From a checkpoint of a small transformer trained on Wikipedia.
Size: 14 layers, width 96, 4 heads of 32, MLP 576 tanh GELU, vocabulary 8192, 3.86M parameters.
Each number is 128 + 32 x the weight over the matrix's rms, rounded and kept within 0 to 255. Layers, rows and columns count from 0. Numbers have three digits each.

# q: layer 4 attention query, 128x96, rms 0.2, rows 0-64, columns 48-95
# k: layer 4 attention key, 128x96, rms 0.195, rows 0-63, columns 48-95
# v: layer 4 attention value, 128x96, rms 0.246, rows 0-63, columns 48-95
# o: layer 4 attention output (transposed), 128x96, rms 0.218, rows 0-63, columns 48-95
q0:105135165057125091132087185167147063130127061127121093175036096174055134090154101148165113165126147123145159097102099129083175197158150126104132
k0:121138144177165138126129108037094162102151133154179112089177107134186146124090143118117135110099105160115110131181115130103162050161114180120089
q1:127125056067117156148187121075136072112164128088209096104099121070082103161100101131149109159105130178103138155121124075126119130119207044104105
k1:089146102109121136166069087139069140106160118142105174168156126144131141126121183113097124118143162105160147166114146164091171150132070104147109
q2:161161088158080107229221151066169093137203098088245082072062011149092112151138008193168167104042076088106203110014178080129084112066126049129119
k2:125101109061193129143142005111119078118163114222055190183106085072132119143153154100054124106105191104149130224085214181092124121188128139117171
q3:126047148123111090124139189093107123048111092159109108122107175205077145120087121071103135191099092174091126119115118127106173105096087056130142
k3:150204094125148108108071151142163127192106150142155154115113118037172084129184094163099114109127142170121161110091134074125155071048186197137067
q4:084110111156108143119133099097105150090112193134146147087088152148165142134164123146108106144106051110086086067101057160055128153134123055157109
k4:230147142119144124098125144109153017173117126069100075134121090165104130089126111105131119137105127096173196116159101093136164076158084167090130
q5:162114134134162194088161148166174155120196136099156086054136186134086141171110100126103142127109116126071138128169106101093143145117204148136118
k5:159173086113109144140064113126092144142111171144155146211215105070209127122161086183192106075065192131165130111167149174179157109116091135148110
q6:137180126151082116139157081102110138163130113087120126106159097162143207085150096144154046126120098148065143081184109101075131079107113130123100
k6:136043216102109158140128167108179065122111096105117120110108084094137069148145164166102206112085126131123173167093159158166148200124114147089179
q7:126168142135130141178132120133071085173185154094080126100069151182116094147076035128153125173146127165041089171160117167137096133163078109126133
k7:131079061142101117038161109108143156095079131118198126190090110149198083112099167191126134112082113136231091063098156125089087152150145116148142
q8:131204154034141090125115067156108155141073133123102116147134120111144129157135072104125174132047089150103116140129142139133100106102184194132129
k8:063040087149156126068112213161046108134182134099153177102171126159096128111132144120158098103129103128186071121079128126132112087111105084124112
q9:115104119195070130171148132129096104127177008141098144153140158134129141166085136134198093143150072108121141106048148130072144170138148104180116
k9:177108108059196111108125150132125114108161188166124110057119056144094069138134123077107116110120171117125168134124172168185116152112176131164102
q10:060112119151073102073116065141178199210074091177080114172153107162143149080198103087152147147144168167159189174137082097150099117062165153123168
k10:118188208123155192166087136089142142116165131095125151142084100075126101112182133149113102128144123118076128077136138137140124126192070064096101
q11:131209204131147117094184092133125170109132083133094148086078094038179164132062046167055124125134103073177097129076133162185102071090103195133138
k11:124136076116142084163088109105121114129112169107134095206090133177055134103155184090215100063095105156099030173112191123103150118112162100153126
q12:113089113119125167193211168106020123121182157081150125126191083084122157088157111097163166090133161167137055170113143118135141138121149110163254
k12:154190157109142136158061072157205081116194139251103139161105102166122104199089111092103154135060118102168203134082131166083051101153118109059029
q13:086202164182068173115099055155115147091132162069149140099149122160114118101046079110102131099125153136137147087109098119103079120111077091091149
k13:168099116129152124139204151063169124108170106149066101152042108084183151092176142166149137159115067109164108149129164167130145169135125155160134
q14:119123180143196141137074086164153118196146127108156092198157158172124162146052168117148218077186136112135125114050069092122114077063138096114106
k14:127153077083148113104117181053118156137054162092125058093088152121120122171148148094082052216090121158139107086134195137134189159155146134185144
q15:121161171110053108106102155091150140124115188124147160137170177149120182153130190158147079155106135100179105182132141127061093111152094119105080
k15:166120076152132202143109147148092147186075062104076105112131119174125134094137095157124126117109147167060182092158129149176127128090180160139202
q16:090181150127108140146107097127159155180196161178143205170156145117102103138084115152115155168110130103136130105072139141147119186060140098124122
k16:151148057111170114110127100117129139118066120107110145148104166229076190090149128079154063092158124104152086146162068063139096095141085137147117
q17:107113182112126128128027155129107153155113132116069153167141151115145140140123195189124106100149081220120153093156137095147139097128119171125172
k17:111150201161041162152163144124137121143038154114217110114074093090162114066099154059136142170123150120111141092158110143123147202123092219106123
q18:154149082099181110166113192116076076130098086138160075134116123060183079087141084126137137117175096097132074107087153126145104117112122107129174
k18:087062222183060144081147118131098128090157168103132128138148104180099136160119146067088123081166138100178198117158178131112113169175170175100065
q19:089078126139179124130149174115141093135146166110122144088120100164148125089074113103110151121163101090164143195154142113143044214100094114164113
k19:120134102133136021182115064150125130106153053122101126162149136116126156160139118144155101173073164178156111087061101158150129072161184149130102
q20:154106074122168131105102158101126153088192104161137177152076121165143231154133138103161151112150174152106182144129085178222076168127128145121142
k20:127118148156131106124151108214135121176124154176094165079149167163119044065143136120111095117110056166186082085137141080081177086144059122143105
q21:148185105148161167225122114112235158154142126139171125083089051117091087160170106133065159124136151212162069119068150161119077135146100131151123
k21:161123146108177120104100115066048120062103129157107107186071160126182162084039129121148110186103200125146103184098139110094119129176057119098119
q22:151143132174152104254111120066140150144165060076148145086157161133124125157119139182146115098122119087104099131130146121168140105152199105055144
k22:104128176075102184094159151192128174146109188170153152174144111098161148143157095113128103129099174186132103131126112167084125148084072149148171
q23:204148102117129154133142119114080141150140092171124184125108123209110141130141107165111147093190190130170158089125175138057110116124155149098128
k23:119101083220118087164117126156172125096161125066159099126104086090157103076046145103094089143130096118143230178162153114140104176124130112178141
q24:095090122122175107200136112064111095120114125106115069140094064069086174149146173116127083148130160131103207117097172174102077117084128104095128
k24:147141164092108050117209116161144163122116075185127131120058128083211061120120051110130129087131165093144079172127163134137136146150087111134090
q25:194100082098096156174058153112152152055116117119099148116123063131104066044190031077089086130131105059109084136147097164147128168176143101113142
k25:095142133175138082102196105163112087169114157168192124098127069093189153144029168180097165097126162154029204117096125096147108054164139079095166
q26:226092149163112139152100205119118153235175183156127136145111177083130091085140149124098197154187139141127121165087177142119140169180108123114151
k26:071172127092080095097188057109090140106153108071170060112139099179105139191036057174161111136098136129115145101107114151173129147080123148185092
q27:193109110145133137120090109128115123127106118125117145157129089163101172167124184120215186152253122110151026216149156099146097118133132157128095
k27:095139083131157133124060127145111147097106122153181092066129187207147133097194102120108063116107182171119116105133066149089147121148131100046200
q28:124133134140098165184142100108071119131146108158129124129164067211138130126140086184154195117107141138123134149176156112116158155125142179015131
k28:163138132103175084122105140128208137064147146148149162125176127130108090168108160078137218086164144146208180177112152102153104110092098114156160
q29:147107098106165116204179161167138112132122149084118090073135050080097095123117138116101121000113185147178138150068191142129183156140157134106108
k29:167096108179064126117144107134103108098177105110140153146143174174158162150126110115076180144094119151155197161116096105163057161171079075172154
q30:103034103175065166063074092116112154121104103137060102116132202082113132152115103130111182084123148188119127140167131161122130152121143105143140
k30:166230101175117168150171108116106093114123163065178161153126122126192062105088100135105036093180138074123090072144155102153080089146116152087148
q31:148097079050145111126110112151115134114135090090149058043198051101095145111187141146077096164090075216096112144123065072099046129124143144123160
k31:120110113150115170182152120111106060166097109162231176150098135128143087110080110109155142091101108087150184115107186097148190111118052110138136
v0:147066055103059110105145137089093088081147139125118065172077074191144109065113115127174197105108206183133109124150050090130127104142116143185170
o0:099009104103180108168129160090080142154051122122161070072113187163104129124152091074108127127149114113136083140127099076160145124132151113114136
v1:098081136174167102149198178110106113116119111203212136135167115162150106119136123092095171162121182097131089078025170172081099189106101137085138
o1:131120117151144088139110098123133094115130146053130153148125133052079082123112186117101099199101190173163170093124108123133083111117169116151125
v2:135140129141128083173142183152129178099152056199147126138158108106195147171178147135029084112148126205101093103164121140147211115118207098071083
o2:132176081086168091067094153105064075224123130164158155075158123127133130152115166107129157123096149159121163157084158190111170143135072123140132
v3:137173183144094104123126108116135126099169136115147115182171098152155159099128107202174098129115109121143110187127098093149082124097139082135160
o3:060163146117213103120108115110175122168068162136132116164165163152157153150080112105090119109136109139158101115148077169158059116165098124120087
v4:160131121172151083088143109124106165096084140140099170160202141147169156097192141110110112183140127104083155119166129082069122179135129128143149
o4:147110104135139130093128142184148092069123118157101143139150139122108104128181081108067125138201166076102166112153107105173118115196143112174151
v5:105140136098102123132166104139116164130114167116110079118134139151125069121140140144091131125136119095123088092125117117114169205148102132061165
o5:130106090165103159132167120139088062113105119074161085119202139106218081176102125113154104102133149122087113095103141124091116131152156133169118
v6:127076099070091093139124182085151153162131147117166120110037175132186164121150091111128140159000140133112135160150107148106045150141123142164110
o6:109079084126143153099159094111124120108132133110099123145147093107125138153136098136082204148145157193135166156123080055130124177129109077135167
v7:139122125096080109140112123141184088089084054127089108085137126142091146116145084133105119094129171119126170135129165138093105066086115083169077
o7:135134165143085159098077113159157203182097067154079154125115142175133173119158166130138123067087124115134095159137147136131129173148169108107199
v8:128120112132097147125077161092143139056094122122058121153110178112124140141121158125132151119113127123121137105138138172085111116137105090160128
o8:182120079149119097112145158138132179075117141127107120134058126119149156167121100193129158063114141101153083148190150089217146132146189106145128
v9:127082088170143156140125119080118111143091161132154118210089091074070085172118101128065128159030135192168121134109104110203139102091143200172165
o9:119087174128130128112161200092085110186163145086144192116084086138097130123166140087080115195128086084148121099151101173106202115076080043164133
v10:142128124097156135127169138095210142121128149111069164180178125106149112124170122144117110144164121154149151119158092081115188184136124139149140
o10:036122138125147143016121146159202109095108146143153125134160137078127111091148111169139136146175135138154111159159147157127187173113099151149116
v11:155154153156194143106117153139149134078126134132070120129142156163092045074145137143130104088155164156133169159147149133149144092180075124099158
o11:179100131137129154063087148117086080128097167073070118106154173208167084164109127126145088126117106095125077172184113137142085140154118152102197
v12:082118187125133158159129119114118148128142101111127150169181196159107126166149091130115046108084160191161154152163182037082139039201075100068111
o12:175145188170105157160088076049115139133115073071144134155187195124182106137131121148139111191170124034116131156120087127136132155142118088113116
v13:125139147209094133190122109154148154066083185119102161104118182194161114208110077098118107161130134132119142097131115123121091152082130115108126
o13:078127123159114113119139140162184141117180132108104104110138164156190168106148082132101082070106142116111150129145052137150147084076142104192137
v14:150115168142121118168058095175154144112089072111173125176140100131090145163128080143148121113122126144204105130086141141139110160112070139127129
o14:143166077131106160163104117109102170183136165118188115151108151102154181088126106170106080175104142148098074111149140185157080130083085093131101
v15:088078141092166127163097109159105093136138141103121116136122132080142149129113135162132050124145154091107144098129096098149108148090050119108081
o15:126180121131194094099155120121086037132075068080100096105046128120167161143138098191130119142150143137158112150075153152169145161124165123111131
v16:096093103170079125090112130163127190055101116117098091138138169107146177104179143134138128147116143124100145094138137151150107189161107110106127
o16:178140142130104120113136125134163077084154125136131089123097165121153177154140153133149128142079136183099170113142094110129140151108199100158162
v17:159093156116081157068173161154144090096159067131157073159127101099133110136132180148156080094146205094179135094140156177194152103144160118181165
o17:139136129112172111172101135133068135168109114121132173177129166094105062142107207128140061137140140107134124117190144118070125151131054115102113
v18:147099185123103130180172093146116109085130182196126147116084153197132089161137154180137115176194083090129064177173108091157136119134093084106104
o18:072101138118131108155124148154128088087122156114104130111157127126136097200134091114045079171109090156115188079125181081099142126062123170150092
v19:125157106137137176182104116114173102202092083123177174130140117106177089232118144148131164124149103023125115112105115120080137082079163155132145
o19:130124087137104125169164107189152117166130137102099141146075086100157094138114093094115101158128208105181117143150138179114115052093096164114107
v20:080141213134189182099072128166180053074097099229154149077150196069121153113199160071123138083114178079144197123158208133178177069157154112145104
o20:155186178135207112132025132114119160173111124140109135093064091119144101243125130150093084121133145056133109152134116171122153112188138161174223
v21:120090143146135124170168117134082126103137104106180120169167122051100105128100109073145113136179093170154048107111113093133139133129091142073104
o21:084145164161171140151075138163084154149119187095168122161131150133144126132134131148119156182110107092164113091124118087096124088137160101062039
v22:181161100091147141141108151183173092106084131138100089159139147191080113088137125127054103120137143152212087197110115110119165150183126082125144
o22:159134106147113115148081154133116120108096170118091179095169138173163086092163120142096089105108088127107156129151169123120144115132161105131200
v23:130171136177171096128102008109192135146187175062160090099115082164163100135115179165140105069177127098114143096130167137104116160127090135144150
o23:118151127158122139147180087128129104101095126094105139152124182121141121178064202118153113118155127124126129164073129082179089105101151167128115
v24:143125105081126213158227098082108121167147134115114147122134087086125139167100083196142129145131079242111106139047102046089095125189159151077149
o24:161109168122177123142211118178130106130113103086162161167165120173092155067101122131112182141101100092131152068097132124105076135117086128142062
v25:126138157161099059160135164138106060099096118123147113143099141141157194179134099154159153126151141201178117109150087096148126154053120091151195
o25:076143128167105094182136143140138150103120126142150068135077105162145133125109096145105064147138122104199133115130075135166150143122124122168126
v26:102115097126109109103081156128146153174152179146114118139080105103044080129140174123151136131118147122101153125149125184174090142138114113166158
o26:125069187159093128117102120107093132124133204124106078081165073173104134180113134121181180112170125154098136083120151084129128112184107082085138
v27:135105105115091157146115113110146067131176087078170136159090155125196109130098099151114168121138113115140070145162099052150117145173141152125141
o27:118119108104153114178142145145129132116129151162087113085106162114132126099096140114068127149154088037142135151129180084141102145116109155146116
v28:156080052118191132131171133156134133123047142131075164156074004157075141180154142106163119100146091083049063145137091111204142137085112151095133
o28:126084140112184141182168107189168099094146110160192092067161090105051103049145106106079088150097180186117109165125129132159139107089083123080140
v29:168184106067197140156094122163155182104207125165063089089111139088179167101163183076148156137139114165151141090110120145105200119104115203138113
o29:115112125105122099071149094094118153172125075192078106148194115069122129115074078159132147106125125179118144115126115106154218067129165159185163
v30:186110126109092106145121165123134150124074139111153145160137137145151083100058151086171146084173030128083054122096153100088051202162207110100142
o30:084136141126212149184172139118144143078071175117168170089154111072086163140170071075131145124136156163097107086117180171155145121116091115149085
v31:078207147103167140203103160165205131154121109084127141136127162186121100103117132098097137145172131146087152165164136146111075142132110145175124
o31:135074132138114160068126053153119176092111117120083166134172123124138142102168135140209095118124096100123148147132134138125079122168146190166119
q32:150136115102118165123151137160093164090136111097148158145140163160112121184091125149122128145166135127170100132160135171105113148096087117051125
k32:094154120160191077151069130084150104159124155168103072119127145124148146093170139116158114110108117156077076112109127128157125126158154130166094
q33:098146106122172152122164164104167153178150165156110154192137116139145193164097138127152108131140142118185159142127141093192122174128154149108094
k33:119132139119131109141075112142097139124131110127128138132167195181099115131150134171125152156120149186107038136136083161083164094104100090144122
q34:137155183127112153171119148143141159150136121130142091100097031144098117110128108122089065177107103144152135104135132178134098155108067093146135
k34:105077109140151113117164095106114085115129144135104163127137155081143131132148155161150141060126152085100137141130160100070123106131190153104106
q35:131142068130160165119111142156109134089138172155167109126185108113145176150132139157167233176079131149128123141121135130203105129168134167102171
k35:122123105143132112145095158179137119173147137103127171123157126175118105135109134121120096100176132088193164122135091111135171151150171116151084
q36:124133044153116084114064149077111123139140163121136090152114128108129124129166085069169074171126098201127026124163075113090146084073057117104119
k36:136129191186098192150196165130131107125072121056153101050098096153167118089141132197087137133132116089060163072156126171167173187177170168126154
q37:109115034129129143085096129095142154115109131074150054093088079113122080099122094130109089133110086124123136128130125101067159082129155159171139
k37:172128212124089127144158112097123067159110158153134164148134074098180158142093157113138173110150151088100127123132152146179062206171108085064118
q38:083126146104209114096147144133104113144178121163124208160108181110152147202117147130187207147120150158188166178153121164137174145098136171159109
k38:167186091152129143145080137189090162107107176099147114115161154184085162104163141132115061108129137139149084087113099099119119075141175083105152
q39:120115129079179154098155119105162094096158174163148150109128167151140127133113085098129112119164091203078103103120154065110123086126084124104052
k39:072159158152074100129089128118076171128088124111094101152118068058131112087120141119139125128117177104126129117132095156148147196173149128150155
q40:137109120130104143113107094144113133106135153120103152153150146191152142158080123170200167143117106196165085113135066132101150161169111116140132
k40:130155066149170133124081171091076165154100133122133102102131146142134126107177116117101092136184147128109115099158117061180124099092145120069097
q41:129081147138190148059137122127108140121107110166137144119141100141141159106113141112080097175118138156106108148139113130175118151100186115085100
k41:136164130140094135194118153129121135172147166071129123108094143113120120136155138160164128101132129134149161073143112103085167104151064144135147
q42:153085141113095170130155103165159079151132132121099073087165109099116041078120146138168126136202117066143155112175174060119075161136146115134183
k42:122117152121108103125104065099075135084163107170110158128098130125126159154117143106126189066064166112157147219070142193133154125174140107136096
q43:168113170106125142112174121102147141106102081081134122094108114143137140116209150121104130145159175178152131122121179125114119168123154099110160
k43:105115136141126149159117082120145120142151141168119104170122111103119123127033129153168144122109135078141140202119131147135120142128101165139110
q44:125169089131149175108182121148160108158142161120163167148145149128110107134109173142161169143132161090105153184106164199080213170184137103089153
k44:108126145129113119160081107163092166118128123143089110141105133146147161166146103126098135114138104154186150124179120092168072118128077124180132
q45:141049170145096115112176142089090131158098109100176141064076132094152078106120177130124171119086155119150137116151196140126073139150101188199134
k45:141173139088161088180104087158177131106176134174063139182132110185126135174136109091108072106149136116122149169100145167115172119138144066088150
q46:118141116112076134136104098130136081181117152111138077102089097095131077122130104096159121123096081099147151073127077133129126102140160036098100
k46:161114107120139131102114163116121123069147094160137123104166103143102161114155126163124170126160146125108123153121135103157124128149117157140128
q47:150188100146125122107135162114067159110156174118154143116131105138083087169194090158197121174170153173150137129103126143193121152096119106148063
k47:103089130133074151174096166150142064169094130107173111120125162133120178084107143106111113108103066137092105095193089081088154100125146187089181
q48:166113129149101153049144099123220135083093169094141067102116145170129127124203120156131152093114126106113171080109089101056103119123130174095137
k48:093124138104110115197091096113059122111144083182092155134124104102137122107087125088119118149147095103132138176150189146173118120113136086159106
q49:145132138157150130144164103076106088144105128109114094162122156128066152105115157179113101146108121099183137156111109111120097088107147126138102
k49:132122137085137093095115113132188166098152127173106161115137095122150098131157112090137161092145181149120116093134184122118144175145101127105151
q50:122151140129147084139134115110155110152127165131128156177134149134110092151182148117107135088185102129103155137133079106121107171145134159098134
k50:139108145139111180133141131143112142119084092115108119136121122149148165105106135123132117184097144137162118167138172130114149090150085114146133
q51:095062140078099102151131121146122126105170117126110066120128154154143121138164128130128158140106101131131090159102084081100110074125140135137131
k51:186142129193141131100096161109092148148090120119098155131150133138073128108107121105122147092161135150151133063170135153169133130092153090133074
q52:143129159100078112038117078146157121155096099150166103096072137096094122078080120071133120145140113100148166158104182116157129134137162194140121
k52:087112122080165099176154095151113119049180126153110166171138048097135146178164134142104158093134165146152076150129132152091101079203156096093146
q53:134182169120179111096153143146156105158171191140125098120154192158152122202128143192101178115134132126113102137136200123146127134095171101104141
k53:108116084110152165143083119121102116084118088173072145125164120128127122130105140082165102127102159136157154156092081162101111115165113124138109
q54:172128122106128150114179069139115136100065115135062196101082136127135104112137082152132105150178088052127104147118138093128135141162102166103191
k54:114144144156131106157160161111123086126129127096166048165157135133190117136117140121083118103061168115142133117119151196135093107067140080163104
q55:075110137093097139158161086126117133119085106129133141123172065151172149100164102177144159199129069114141184148137148170135145126093128143072144
k55:193104121164158117130128166150145090117174125125129117127099189099100114146113130072095104114149162103123103128101142150113094142149146137213085
q56:098109056144122085105104106094112148139143171107089144065075103148112127058105104116124058093090101103080026100148146114091091155099141139111112
k56:130147236124056161145148169123129083135078108088198079161106089075149060171133129110124191132159123149093169104142090090141164105140101121104142
q57:114156138085132104100137152159065131111123123102129126142113100110113098120136145151084143179118125150127077100112066059086131146107164131136076
k57:142099142146100131153080116081217134143130114120113111138166147138085175130133119120191169111140132169106144108167122155154122102124096066099138
q58:131140177066146150084152137097117096124111136091114075126123120104129160160150153157166118101123071118104157161104134125177133065140110098102110
k58:153134098186115123180115110144170136102107120158121151115140126151119076100104121103105129106092164147136127114160168120092136184125119161167204
q59:098110102149156114147124100109105069142100149082164128204079071158123121111145167083128099161135106108109082107148149119083099136144101136129158
k59:091133178151103135130153129090195165115142119152141117108108092049155145100084081196117130107148168158107094126091138150140161114088110123104091
q60:142142141181125086138128131140142119138149210140101115167122167155151063113093105118114173112124126152161126116130169183172097117155125128131147
k60:136106185099128168113134114110134153103109039122092152123147149138134168150162162148117063150126156131082150143157097074086181145106120130143118
q61:153142073077141088156115124158062119153122192118147140140170180091175107155130134183099155099086146188123148120104137142103111150081121149130097
k61:063130203188135166115131131076185142093086109100085122128109125154125124091138097062146117148148101100135106112179087089149134117147134111125142
q62:178100113146148153094127106112177149147130110103063161089145068062145066167169179082152182105112148117132123160079104132156108154211102164177144
k62:093129130080129124160111078145109095119114118143134099199094202181121144119092076155114080158145145088117133141146163114121123112094160069099111
q63:180142156120159105111087112130139121131084147122106159163116106087152147116110126119115155129111140118123116096114167068124127132182147097152134
k63:068123133128064114122164144121128168128163113122145128108122098171130120115132111136126120124158114130115123126136102195109126107097110177096103
v32:152101130150192113146134145143102132175176108184107143143104086165143150148134170086116085074079091035184070073104116127152101127157093176132160
o32:146152091102131109122178155150172120072221180164118150163112124115107112137153143089130161146125165176071155133106106076166192104115143192160156
v33:139119088086120211122108087113088113108107179167104099204146156066137160100092136089095117191157169168166151103102123159132136115123096193088120
o33:177136192106146145126117126120119086134110190215164107155147124121123082115134087176116081157148155081157132098159113062086236128166146116161120
v34:160123037168091061140154140116170097119117101089169161179157126191153075191124110060174140155101113070099102181192086131143121047127121130164125
o34:096105112097052154087081144186166124124172126101179216144117040125107135062154129148155172106166163183125140151142128068109155083136117098015108
v35:128105125087144134159137144152158192120112128156107102101081125115158117089167137089165186128152154144111180122163175196141136072109129116148106
o35:163121174129093154135121167042098140097116086128116110083154075106124140162151145146176163139155173160120126161157165153095144133117083094133146
v36:129076098057094180116129144062117060191138162125151135174185099081120167157102129085095186145165139089203032159162122134127164215121089109156174
o36:140088027102255113195174139174112151150066118129144085128062109151111115069164177120100187176129131115231123141079175126173179083126161131183128
v37:168124083114120076067136146155097104146087068078182117141103103141185132162190159137102080164181123106139072122102137122113122100160164095027122
o37:163178149127123106173072167117135100174115128123213098088151106112130145144197171123170150156072148136134128170098186162119168137121147166105145
v38:165065132135156094079132159178140187162148100178123151080102094195106058157133084167113095130122077115072081104178169139219145115149086132144092
o38:149133196129063130122084074106097139097163135121103177138149157130068130124169142171164135130135085204137129098141165122090114145121096114072161
v39:164129140089139085111133118117094108113193061162113128074190122110179128121115093095185116126164091111157147133103118096102159159114084131145208
o39:126112049127141083072108120146066094130121137159122159137136117116100148107076148067173167130151121104125097121139098094162130106100166142145117
v40:131113163108192143171138063106107151154120143131149148127138087206099149155089099192167107128104080162138089053107149100105167167118115121177160
o40:125118122114157152102130098137188195120118069106155119189095189141132112126082118174090105101110155192133119150140167144209140118104084170129153
v41:146099095154111043141146120116125129091090153125083121157136141131169139120156103078051080158198086086100126170100060135086198126172110150066115
o41:141159140131085134103104158196136074127175156140174090084128154137131127136130092111118197142153137165149209144095158113117106083075149154125112
v42:131179116078160137180120080106122134175139119135129100106159089143160152128134171142105211118057066081078125148128172090142172177077093139167169
o42:104096093106167084130071124178160089072132128125103139152092091085142087132127080146075147170122185181090191137159152165138110105146136170189142
v43:121149166089111152231178116068075157097121162125203094091100131155100167109127080092060189127102107175131127115080138138136088115143163148092138
o43:115102144119174161133116142125157151180152087147157114100142119139110154104121084095091120092104025100123197116115179158132083067108062074214123
v44:201161131127209089102108138119119097126063193134095051082074142167095118182156128115150129049136047053170159113085117119132155082133121139115119
o44:217117174141070160173176071146134152091097141136092167155224159165099113136169099138146139109171104111111152133143130085207154081047137183168109
v45:121106125075119104110143099117159048126084168182164142052125105126073129152108119136130138122114132122152080111152133127124119052142190131138171
o45:187129135129097104224153121142158168149163129148162146130117065186087132156131152111087095152161135129104088137123138129091133151145164121122113
v46:123113182153181125140127117128118255128086062134145141097166121174065177071146130141125188109132140113138128130128210125160149081126134109103073
o46:150154050128080178112060131116126173121145107089111155132155114105138134140116149167091177132091105107077085185095105161136103150125139086113154
v47:129112081064078163128147142180134114079085138102115096106057127206175161203170127104099028150180085106135167117118143187112182066147135151135123
o47:096143141081125143104150116121126108124082079127136169111175118124075150121127118126075047113096168149099150152149173147066213081074123132115153
v48:146044092078092077104125140085171140083126065092201119140111109163082171097171212150107122146120118093080051144140088122160089159074184120102117
o48:119123056103194133142147144080157100171184060106161047092171088162181153165123119122082120147102157176084162125099164075091066153136172089073119
v49:152106121141123114123152142075115151158137103147104082102020094155099115123135139090129123134163122157102117164118086156119139107154168165109147
o49:158094121111141128134122148206079184155151095159164142089167141106085107126150144107152158110134132181115149138137109075129029112120127131087146
v50:190147123067132128095169153130078186118137183114145137108112114078096184091124143092215106122113098167088150101119158107129076128113164166152149
o50:143200176078161189095100067045181134130119082130169097147144142086101113193104098131142120136157132118037082160125068088123137117137102103145142
v51:135108110139142252084135041065123100105101142108097174139091110113075123085076105153201196128156128128159098093096136050115139085121126162128126
o51:196099232094173144129191122119201140103097139144132083139098142090070159056130174099149133153144158075161120121129140099100146132105133105095121
v52:138046122204132063156139120189138114107125155155181161081146079215144063167074089158086118096098120099149108086149149129169158098121141102128145
o52:090138131091074127206030131127172133165164125092183121137154189129095102112099144103145106134123167132136158133117093134124128149066135146073108
v53:119096160164155151181131139126124134164146102145163142178108095131102086171133087117117134112149090125148102071137175082169121177122115149190156
o53:084135173109135125114077138180150140097129124124122143118060074123088112132137143112141098164120125106181128126162087108176121127089059169138158
v54:140152141155087154123124105072120146096153162104154085178138159067052124105122178153085207121170099131124109121149099115202173124180144173141130
o54:158095182149151161150138163156100124123104103139091179092148130132149096193197135098026137174111062091130179126135205102090133138129142132155106
v55:172100141110097129177112119125132123137164102126205170133135121162005093139105105150143116155100187084150117211141159150196150127113116070079178
o55:118153146154156149169071101059080128151147183080132155145162117147115160107125162117071107165130105108076100146134187125078065133134056110080091
v56:152144156073130086135138176152175151123152124100153107121145165140165144123153110140128144099074166087145167172175148123115101167102124097119125
o56:169099090153166152109149129132136108133134101123084183102144193158176116146170077150077180117147117112125200162113122130203091141097134138109118
v57:199041035219111149147117081111097142092122158145060065115118113115131127164124104135121116120145076139111097143101126148111150128150100168113089
o57:161086124145144112083117124117117058160152135125153115112097173121055124118175119157180177110105096146175189132115087067103182100085176141169106
v58:129101141108141070068092067161105170061107116145146119117059072114126140181154157119095088114165118072145067058159130092188121086106081086100113
o58:144155159076146164175172141135114117095118113104145131169058133103142168161158100132107131122121125168105062167115172122105124114089147122122094
v59:127097142163137033083187128151053203129185189133094057209089144090106094075193132108104059142158095126111136108156126136119119149096096149074087
o59:107159162109142099047114176137075065119133123114174060128161187126136120193181181103187142077147087132113132137169084093104147151140227090160171
v60:139125160045125131173166147160105154174134092119123143038090109142156212109125159157159129138084200093078139129148110176084133046149138110163095
o60:146063087103113095129183104081123183099165044112096134139165098155143105101093189137129155127108142206128202171070168076103173203092080153128149
v61:170154182054106113053116169109159179128192176120202120115180180110081100087134169105126101108122126078181118187204128135147116091119156122154076
o61:150099117055155149139059142078097149128091141121083138166211093119139152200193120134103199108110118123105072148106126070123111119133178135086173
v62:145125147145163089157105157148112106138191143206161107103130119168140101125098088103156109191117151205149150175147099107073138104063175181136110
o62:046130073146089155113086108115127184072132134173176111161165113100100163138082084112168104175138096169144092097137062153150131122106118134108138
v63:098140118161045151096124086081157133116152172116065170159049132199095048149104087105103151148116137135116098138148074103115133121105196124133134
o63:118094110146131143118182164096167126100170152140180125131110204125076169046136141117157138098136075104108087153142209123094091178089101074145140
q64:179088159127072172072118117096148142156159135132147103134153153121121120149120124133088129084070114147137167109148111125082103137163081144097181